Each number is 500 + 50 x the weight over its row's rms, rounded and kept within 0 to 999. Layers, rows and columns count from 0. Numbers have three digits each. The size before them is the row's rms in percent of the matrix's.

# layer 5 MLP down, 128x512, rms 0.116, rows 0-99, columns 64-127
106:473501468513509610534564577461446483412522528489463440532453415530521536561516441511495486605537509420547443582503466494560535556462518474542496609512422457479501480527469478564392512505579523
101:512463467445480485531458463474468563519486502480521562496520501495445503446529496477508550515527522450521486499512481496541496560541466455538523517438473491520501470508480504566545548513504522
185:594478538557568469579480625575555539494572632576511444548565565566453571601552537490464549516496478553583528576538571503545502490540538479525527463506540512510511481555582462538534546535427519
097:510560471436456489448424447448467570487411476591465473489439431564491506393417442467443473468425582409440481485494535538472493573494447513469515495316517527479523556516502526465452517467486562
084:541507519451517464482466522474525487460546514475447491489505506508449548523468445447510628593531588558479542485420476489471524482513515487571453545584529492568453521521420436591538462450485505
095:522450484541465440471519515378502457503522495515533399492482533481534389516596537539552411516548516584466436486523571561460424495527415503474549496440482439463470516492520633571518479519498503
115:525458426456533593425473426411527440532401429513508473468553447429561460352538475531534519561557547519401530556535471563438532533527479530450541494396502528486460535535512470475522478595581480
096:492411475490492493424561477499496525566563521421575510485392512450496481490523497441492384506453512567465536453422491535600479474460531537472461461543458491581492438394489515524483481595483440
099:459525507478574390553408563618549503444540573423464528477473472546478484505508461420477508400532494472551595482500549488415492450511557529561468519568492454480530478509542475487561580465537479
117:547522440382407493518535483430512380553447474481503523445507476454618427496518540555502518454522531505472594565519409499496495549425514572455487559491447594445480561481474506545487463529439591
089:578468501469482447371506563546519558466509535532494455515584539488450587452486506490446435467476482532448502446486489515419527520407504433490446559524414481509445438554516484549503522502453551
101:455429555552483525557467541528560468404510533465551527516526478477544512540508519541395536575491421454489488393509581560550466551624441484535500516455521453409525564519513485520538552480491481
101:499500437413456466446534560477500464430474536478482421446458511558451423557469503604466498533630504476456536488459539551511470496551396490540487563556417484457462464529413516467401479450486483
096:526545490464471390502497464472491554433521495477596431528498595589496562537524554531498531458439528512478517530476494484506473460542454405547395510575500488510483498498547512460408462519604415
098:486571569531609541440363498466469537528459431488536462571491484527507430444452521521468484456537509469494463553577468520460591481496455541532516528496468538457540530537490522411530490575470544
104:539533653457443489464436473554541507459544433564417533437490457521509542505397459500492585427497439489517450489431547386433419514480477540471492467491488534523453516409543474564520542413544580
109:474466446497544558421576503447556488466439530495485488506525432477494492544573533509442572550505438430623532498505592464572544472530495545508509384480586470584531514506467403497505444489522537
094:437480449447531530535398475481483511557526513486517524556497512512537579509470457413514494487515417551484388454440485529522480501475526521579499467469492513519532558472543389488459507516432458
100:534466555513576509524542522464469510462488476508557564517537553493470410458514617499629499478482485623557512495410456425462453468443548507517505560561487537543447567546494521531561496516476501
097:563461579536588478472437517448508496566412587543485530569503409450419527561513486551530417566565515457447465482451497548493493505467544547462527538491494367489497505531498519557520485467563435
102:459446462512514488470489405498421584476564530506502507525557522432412519512530495555589491630421557479487503456567625537527483530500472533548558535522469420515466568494504550483519425411432432
101:514380463501508488478390565483490506420547495577622487510498569465400436482540491504453501434439516525519523542534484595577571491511469503532479508415555400512488468498511519477509419444539515
096:600433406536542544541570462467447479525458561510456500478471498406461520456584515463576526577526502460535543490529562417488546514497402560526578517464454494472544428443489492395505479404541428
090:466456462439466520535550466497406431456499443472442414485431547507448438498459531539454546479512374539548566533535498535527528495564508509493392491540533528353382486510488491483408524532545481
094:461434580470490481581414521527539490633539432498443440499481459551397514519444475487550485553457521595494520446468469456458428503535449579532421402525417522458476502521532394450451526461481498
101:465595557512502506493466605558520565471504553488563552563460496551531558514510456487496453577531534557478493397495603490493453413478508424404531532509426445479534517558514464551505506481506506
097:544476586481534477489460469500398527497495480484509477453543554481487472454532514535538359548561510519430505552423514515542485538536404561543478586431517479512522492422438539511465522581514486
099:511499574429512641501566527559497471532443448479471466516487447516475504513518478513557504445539511434531453516496501449533554537448506479524520454511448554549595486592460496476566511564466516
105:413526383512563498433479514411403592426487503554507407540539493577436508490499487566474476572513441540490460573539528464528530524399474508535493489519615509485585487485527481489477489430513466
108:508588442424401449477525536520448476448517588490431487517511500528406584555407509435532451512390569499425582456436526478431471437536459444514497500543469528539557490457507456566519571455464570
093:525473433496506497424575480461478474460545444478482612608507589449474506472522442471513515622497566456487491583477456432512479597425491415483565435470475463480528517517503529580497492551435404
092:452477531399599480433434515486460496567477542605537495475454475526394491559503486409478487467488483463541432530578518467596522605499533526415396457535437481557500569504535574431491592491490453
103:451501416523479524488522448473475522500450485464500468496459482458482551480485461433542524494543464495544503460457520509484470445475530462583528524576521480515421407482516482550462500464467549
096:505433532535493502488585509417450488524463507471524564438490492603421495444445494425437448464493544497530465551533411493623568575512559457533487470515434435483559470501514518553438447598506450
092:514494536459526472569555481448393473454453518486498431477474517364576445468513449500412532519568516514490523534501483593479545480526540524478460548526533502543505562394496468500444414569523485
089:494480512389519442521559549519442594536513488457514472528516553477397502523533511452490571462533492494526439466485416463493456486492585493527589479563422486428468529452515495547565502428568477
100:422533532485475521485461535526400510473510592512548499597459501504518557497576534559461427502550489471552390552478594518483490555473552428543464526604587536506474437493457578474528468418442539
099:489486529499543519510346467620419564519588468443508507444448461494448483527522542441439533424579586487430546569397484531453527444523592342453501497585524511465453420491463474540483505439457507
093:434453515558451548430472467395383437518524518523525584489485495532558455485544421462460481546606581517385469531487499498470503467488452452557395540544436326427494564566476447527495479479518372
095:540438509495479528521536449551451431460522485481523503378517472482508487561495535506484509568495514446500585514534482533592510447514490464469423524452535514492610495496447510417481479525576461
097:531552529517476432596510482566493519429498451516485474489513485477521485458452579539539551497426476434657565470540474530495407527469527532514457484541536526436489451546512642574590553488509565
102:490421510495530432584493456528526576516499448494476506479496504515482494484492504477499409510501525509487513636514469355489481501406561510601498525535468510403472515432494471531529508382429529
103:467426547471464462463541540477468544343505493507477515522495501564475482463449510523569554483454502552493484470526469464630487516464484549525485491542413516533529515579569489512538618482565444
105:544419531538562504544491482510516598495579461525493472497518519517482500455523555468444531537496503519494465525529501495388514500513498562540548452571528495592520502594533463463499528500561523
094:502497570487411561457513522497499616533498495455571608534455488508438479497500486436446413530429582510463367475412543484483486488546456551492566416567417471509569586551504517439639568475577541
106:483564400459499534460562442555537521561521404517536556622560463491509450464526520527549514555499454479475500522445388512455459586599495456482487336391487591566473474481473541455478538469512529
102:448512458449475465529481521568448480435583540493468523508476551451559531529439459467537491482517517561497414467419563546475404462531577574476525431539483505529505521572511499492545534452539536
102:532427444472499542483439479454489532484442413476518502545502413421553504445503502573509556534567489483528464615578437507483547475464502470443586423536550541516562561567513634484555485569596606
102:598516566471502473473481421507403487576463458494521470557392484378480463466499493543540561492521527461432476539521528543515444478511471477463460558527557501517536556475449591586464474577551487
102:461489476480488499495514503504427444485531516428495484464458376462545608511384518539521467561484501411438467480427486465529421522498514451456494453506446485537557558495494566525462472537475484
100:546550499417411432507482453473522517470532495550469586498503451532488528489584554458548451556440406494442422536460469531498451553546415416378509463407490412550492451521517567497620522419562574
094:505542426446427507488456538515541564441537550449455477435491495510564589474573483541503479509440476517504468474491586447552464550512422470545560470478541476496454398435543386473557505476516531
095:492499533497448458440408507486456493438523482502614510410501409540472513344576569506533459433503420448519520540533517593560422574477529492438415507478473575569525505486527542527539378537524490
098:482420519511500493438531588500537482500568528505478482497465503557526531543454381535531453537529475534511407502508451559516522588529474444350516586549515512475504525620487527515484526441516532
104:510450458433535512539532545530480442572487440439477550473464408421447535473457472490504577570576476565492530475569483495495488550552561527490514543433488523564508536417483514456547535436524534
106:568483499511546480532596474531450488492512479544499508512499509523474564500475501483501523459377490464500579514511484563476434457589497402524503365473552448516526503576427574524515561547567484
098:428456511401460479445532481458500470441483514591488571438518439549441491433499495472491521533580410446513528508549377476503553460442526485541462495499538562443450560516491534473462419453470561
097:552583450506450483400492444409505545466537497504445615533527558521485487561500488528539464441465567563439462526510459479554568439527461569511479491451450518551475596498643497561433485412532497
106:459536474448526500509521476512541565539505458513506394384592487562461513490543499436489421539464430457562545459525488405398502547461508520490503469508490458536515485483423438509473452433458473
103:437524544520499577502474466565515426415495524543476438501529509577473503473421504548432506465484462538505523445435500679527494576493500499514562480465514513506508479504476468415490542536516564
097:547566421576534547482490434534496499605512485513573464466461459466408481547399451466476511494428560437483490462523461553487525482498481515445552516567462412458443477402539498456433495462452543
101:463525499501515516502528504504553487509542520538457499567464486478524563529522467526515492543488466600551494545504407467454503610538517478442559424483534536597503530465534430564581514476506475
096:556585505502485529514456509482618583556499425558506514491528442517452467539490436601552469459550564501541453510552464554508565512476488568541523595466582528531510461473432531537465457509482587
103:467534421461475411425511459431517410521502483494560458540541446468522438497508425533397569468513570556469477554494502631484556561595538433439495556431414424531470594426543419522421509485487482
099:477496564426518499592542474503512556553433475519579421498593468448363427425529518421484609531481475482550543563547478485472513465561525510455540503535505538438559594542498428538474492436576473
104:516452472507516581499536535451511558526549495475511509487454521443488558460502478566564424523470514499425542411544427536558503577489578533482451528436494485491522617514525623526503467513422564
101:518462458478407507508526517475506546478529450595519547467524498468498597493474458498408452510574492497517546513535537563516470499497450451406540433583607496415476475491581503567487476397492426
101:500505476474480598463505392406557547552405515561572462519561521442581442506419503569446439447481498536477523536409483533535535481444557561519497489454531502576553562504467461472430472528505451
096:473430572535523556505480426589481552517548438523427495520458540401558483519527534504500492517447494537586551521520568470556458467626438467514507434614533444520455431562522506555476546546548404
103:584486482437536584638508511457463405565535516501473477541488534573466466493462458541472490478471470450514463460541519539563523506530533540457474473429513532508492512453549478419490497552498437
086:502511556590619531468539462436539482587440461522516526525561490478500432486591550447519474542455506526518480463503453549577615519531512427515516573377501519551516488436475494479471505366552609
098:483429529511556513490525571551549475493478547579505550443548456495499466607540485479426472543526367464504511498518456422472479484414518555418486486540486567544431519577367439465529519498454438
100:536531542458508484549517550560544455562477506439514469508499599452496517487552539428465604482378395518480516490450458503561582528554509495545495484452465459519463486486488541474460553623485521
102:452595515518530501456547445466540462455530606496554446520571475547452497515542508461549584440460403448442417517421463530426560460512610481563524484488512531543537456548469455399487463533458472
097:552523525446505581501543490550528452613481360397562468486569430397508571477506478523514529492544479531557462518502493473542482565519459577542461511519492451479513477442416541496438493500563359
101:455523531481519516473438466506448395594512494495528425490495426486531551548560454376513460505524410419461444504552565471546481546448575610552454506510521464606541423467517486504549507524533571
097:494496547542467552460562406495393551464467452487467408573479574431553463527493427564413462468588505569532565513462536426470543497510585618482448600531512544503614455501510519440536439522550408
100:518558480516531629541517450460465478483487444535516464481407473469482526444514504538488580500449483516528565495571578485520497559524539523553526482581514508511501353531433532527485590490424405
087:538468514435608530500562404486470544511377506528533513496464481498608409466550573472563513472504594487508532551525430405520598532462526429551511536513445551454424483551475376456460443445460573
100:595513596587495617492477498476526577471452567504486395555509463498469543495572541536521529457474476440489393510553592509554534458508570463459504498541559537551483490490538561484488538530433530
095:505501475430492492560547445478466541525507567469484520500391450560632559527466616469506482486450532492550530465481530534416454443547422546427437565532548412463508458473473561531603469516574587
103:542471487500556520488470512561550521488538456498560411481430497467481562476443464504442439399458438506500459519587529466545480441421425544550564510427462462432463488529426457502477482491467568
087:511466483577486518493512512510440602487455521560477571589482499537487551470557536517569510514485505539579456445534514433425536490414487486452446524460554508428446447501467506458412608497565470
094:468512579481472494546425446573513453511561439510492528458522565527539504453466524508558478590471530650498491457507545495506528433510530632517504482467535525616465465503520484466529560488481530
094:494508497549495588406546504572494425563552521513550440509568437467509493541496483622490531480449461527546558501488438516515445485479535489581386540514548570560575389488631427563544468528510481
103:521572497474539469573469455493544481564491444587536496429509421472573431452446552530505504406542510497532536607538458572468473434450449447493488457514555575533551504474550536464474424549499461
095:468508516469535612470493503507430510473401556459435512580389413450510551577527594496494519454471521523419509535610439441445562620476414428461568470378482447483518509423545475470481521433540480
104:524422547422458472461422522446418549490428525627542488476574569473471493481551497495572490468436550496449520550568508458402404487499484522444531525551581521531532459495406472441560459510417532
094:524581490540475445504323414510519533482512556523577479475542592503490498428504556561451454479483572558539308516614468469427518529414567560564441545507464486524526582494492479425614535517586561
098:495611535517505478412471469480434564560426509598386519502514496385454478551475470456518517394480540523480452522543407415412558484480482583477419498561393529463501378467449327542543512415415495
099:478486540477435584516531510476556521483554540470488528508490481452518522574440565523506481497479423472497511479540472577532479536535477501457522408452479495529575438525531475493510499459546552
095:517511483548531490532569478539527538486497549451476530507537532510409533500479551531462480486392605477500534449518522462507514602551553500456488518460397413564468557511564481469561536483450477
096:533426499440504560501479519417548490568482509429509622491450484482634471496502555482535404525501472507456520497504520503467590549494529501506543640514453405561495487514465513597457513603499526
102:470545425482472451487529497474489452485594483416489513559457519527505462423460501369563533510522470504415472415504519497458491508541527431505456554548480593460530508496488397527467462506411540
102:474432517473518484498483567494513423490659480513468540504401441477489483475468467499502545523491562475467465480410466472477562565456524520432578570560446496609505512499509527559479435457497371
099:479366419445495528509447479503508539546496562541496567543485446510456531488509565555463601523408545496416511489494520564562579526493563587575599468568422539514449475479586468465528563464462473
097:589525552530520527503560452492507525598458534479600466532478561523541458457487579618476487555476514511483563523451569456497404471586481435516499545493548505536450434415521511500348518431533474
108:482551420508526444528545465500536531567450392514506547428523520466473558508469513447567548503482537529532558551469494582353525584399497508483450552544527589518459535544563533505497540561476474
092:480553515536479599498551549552496607468459554412499436563434543434527562509496534591374505492559513431482529523512481431472411513456643525473496458452521455563573491512582500458464498489494489
092:498512492528537642524451459480448456607494516538619472522616476424444400557593495445514585391509475528488589545453471510464509482483495536505480451484566487589407419381461498500563485501503473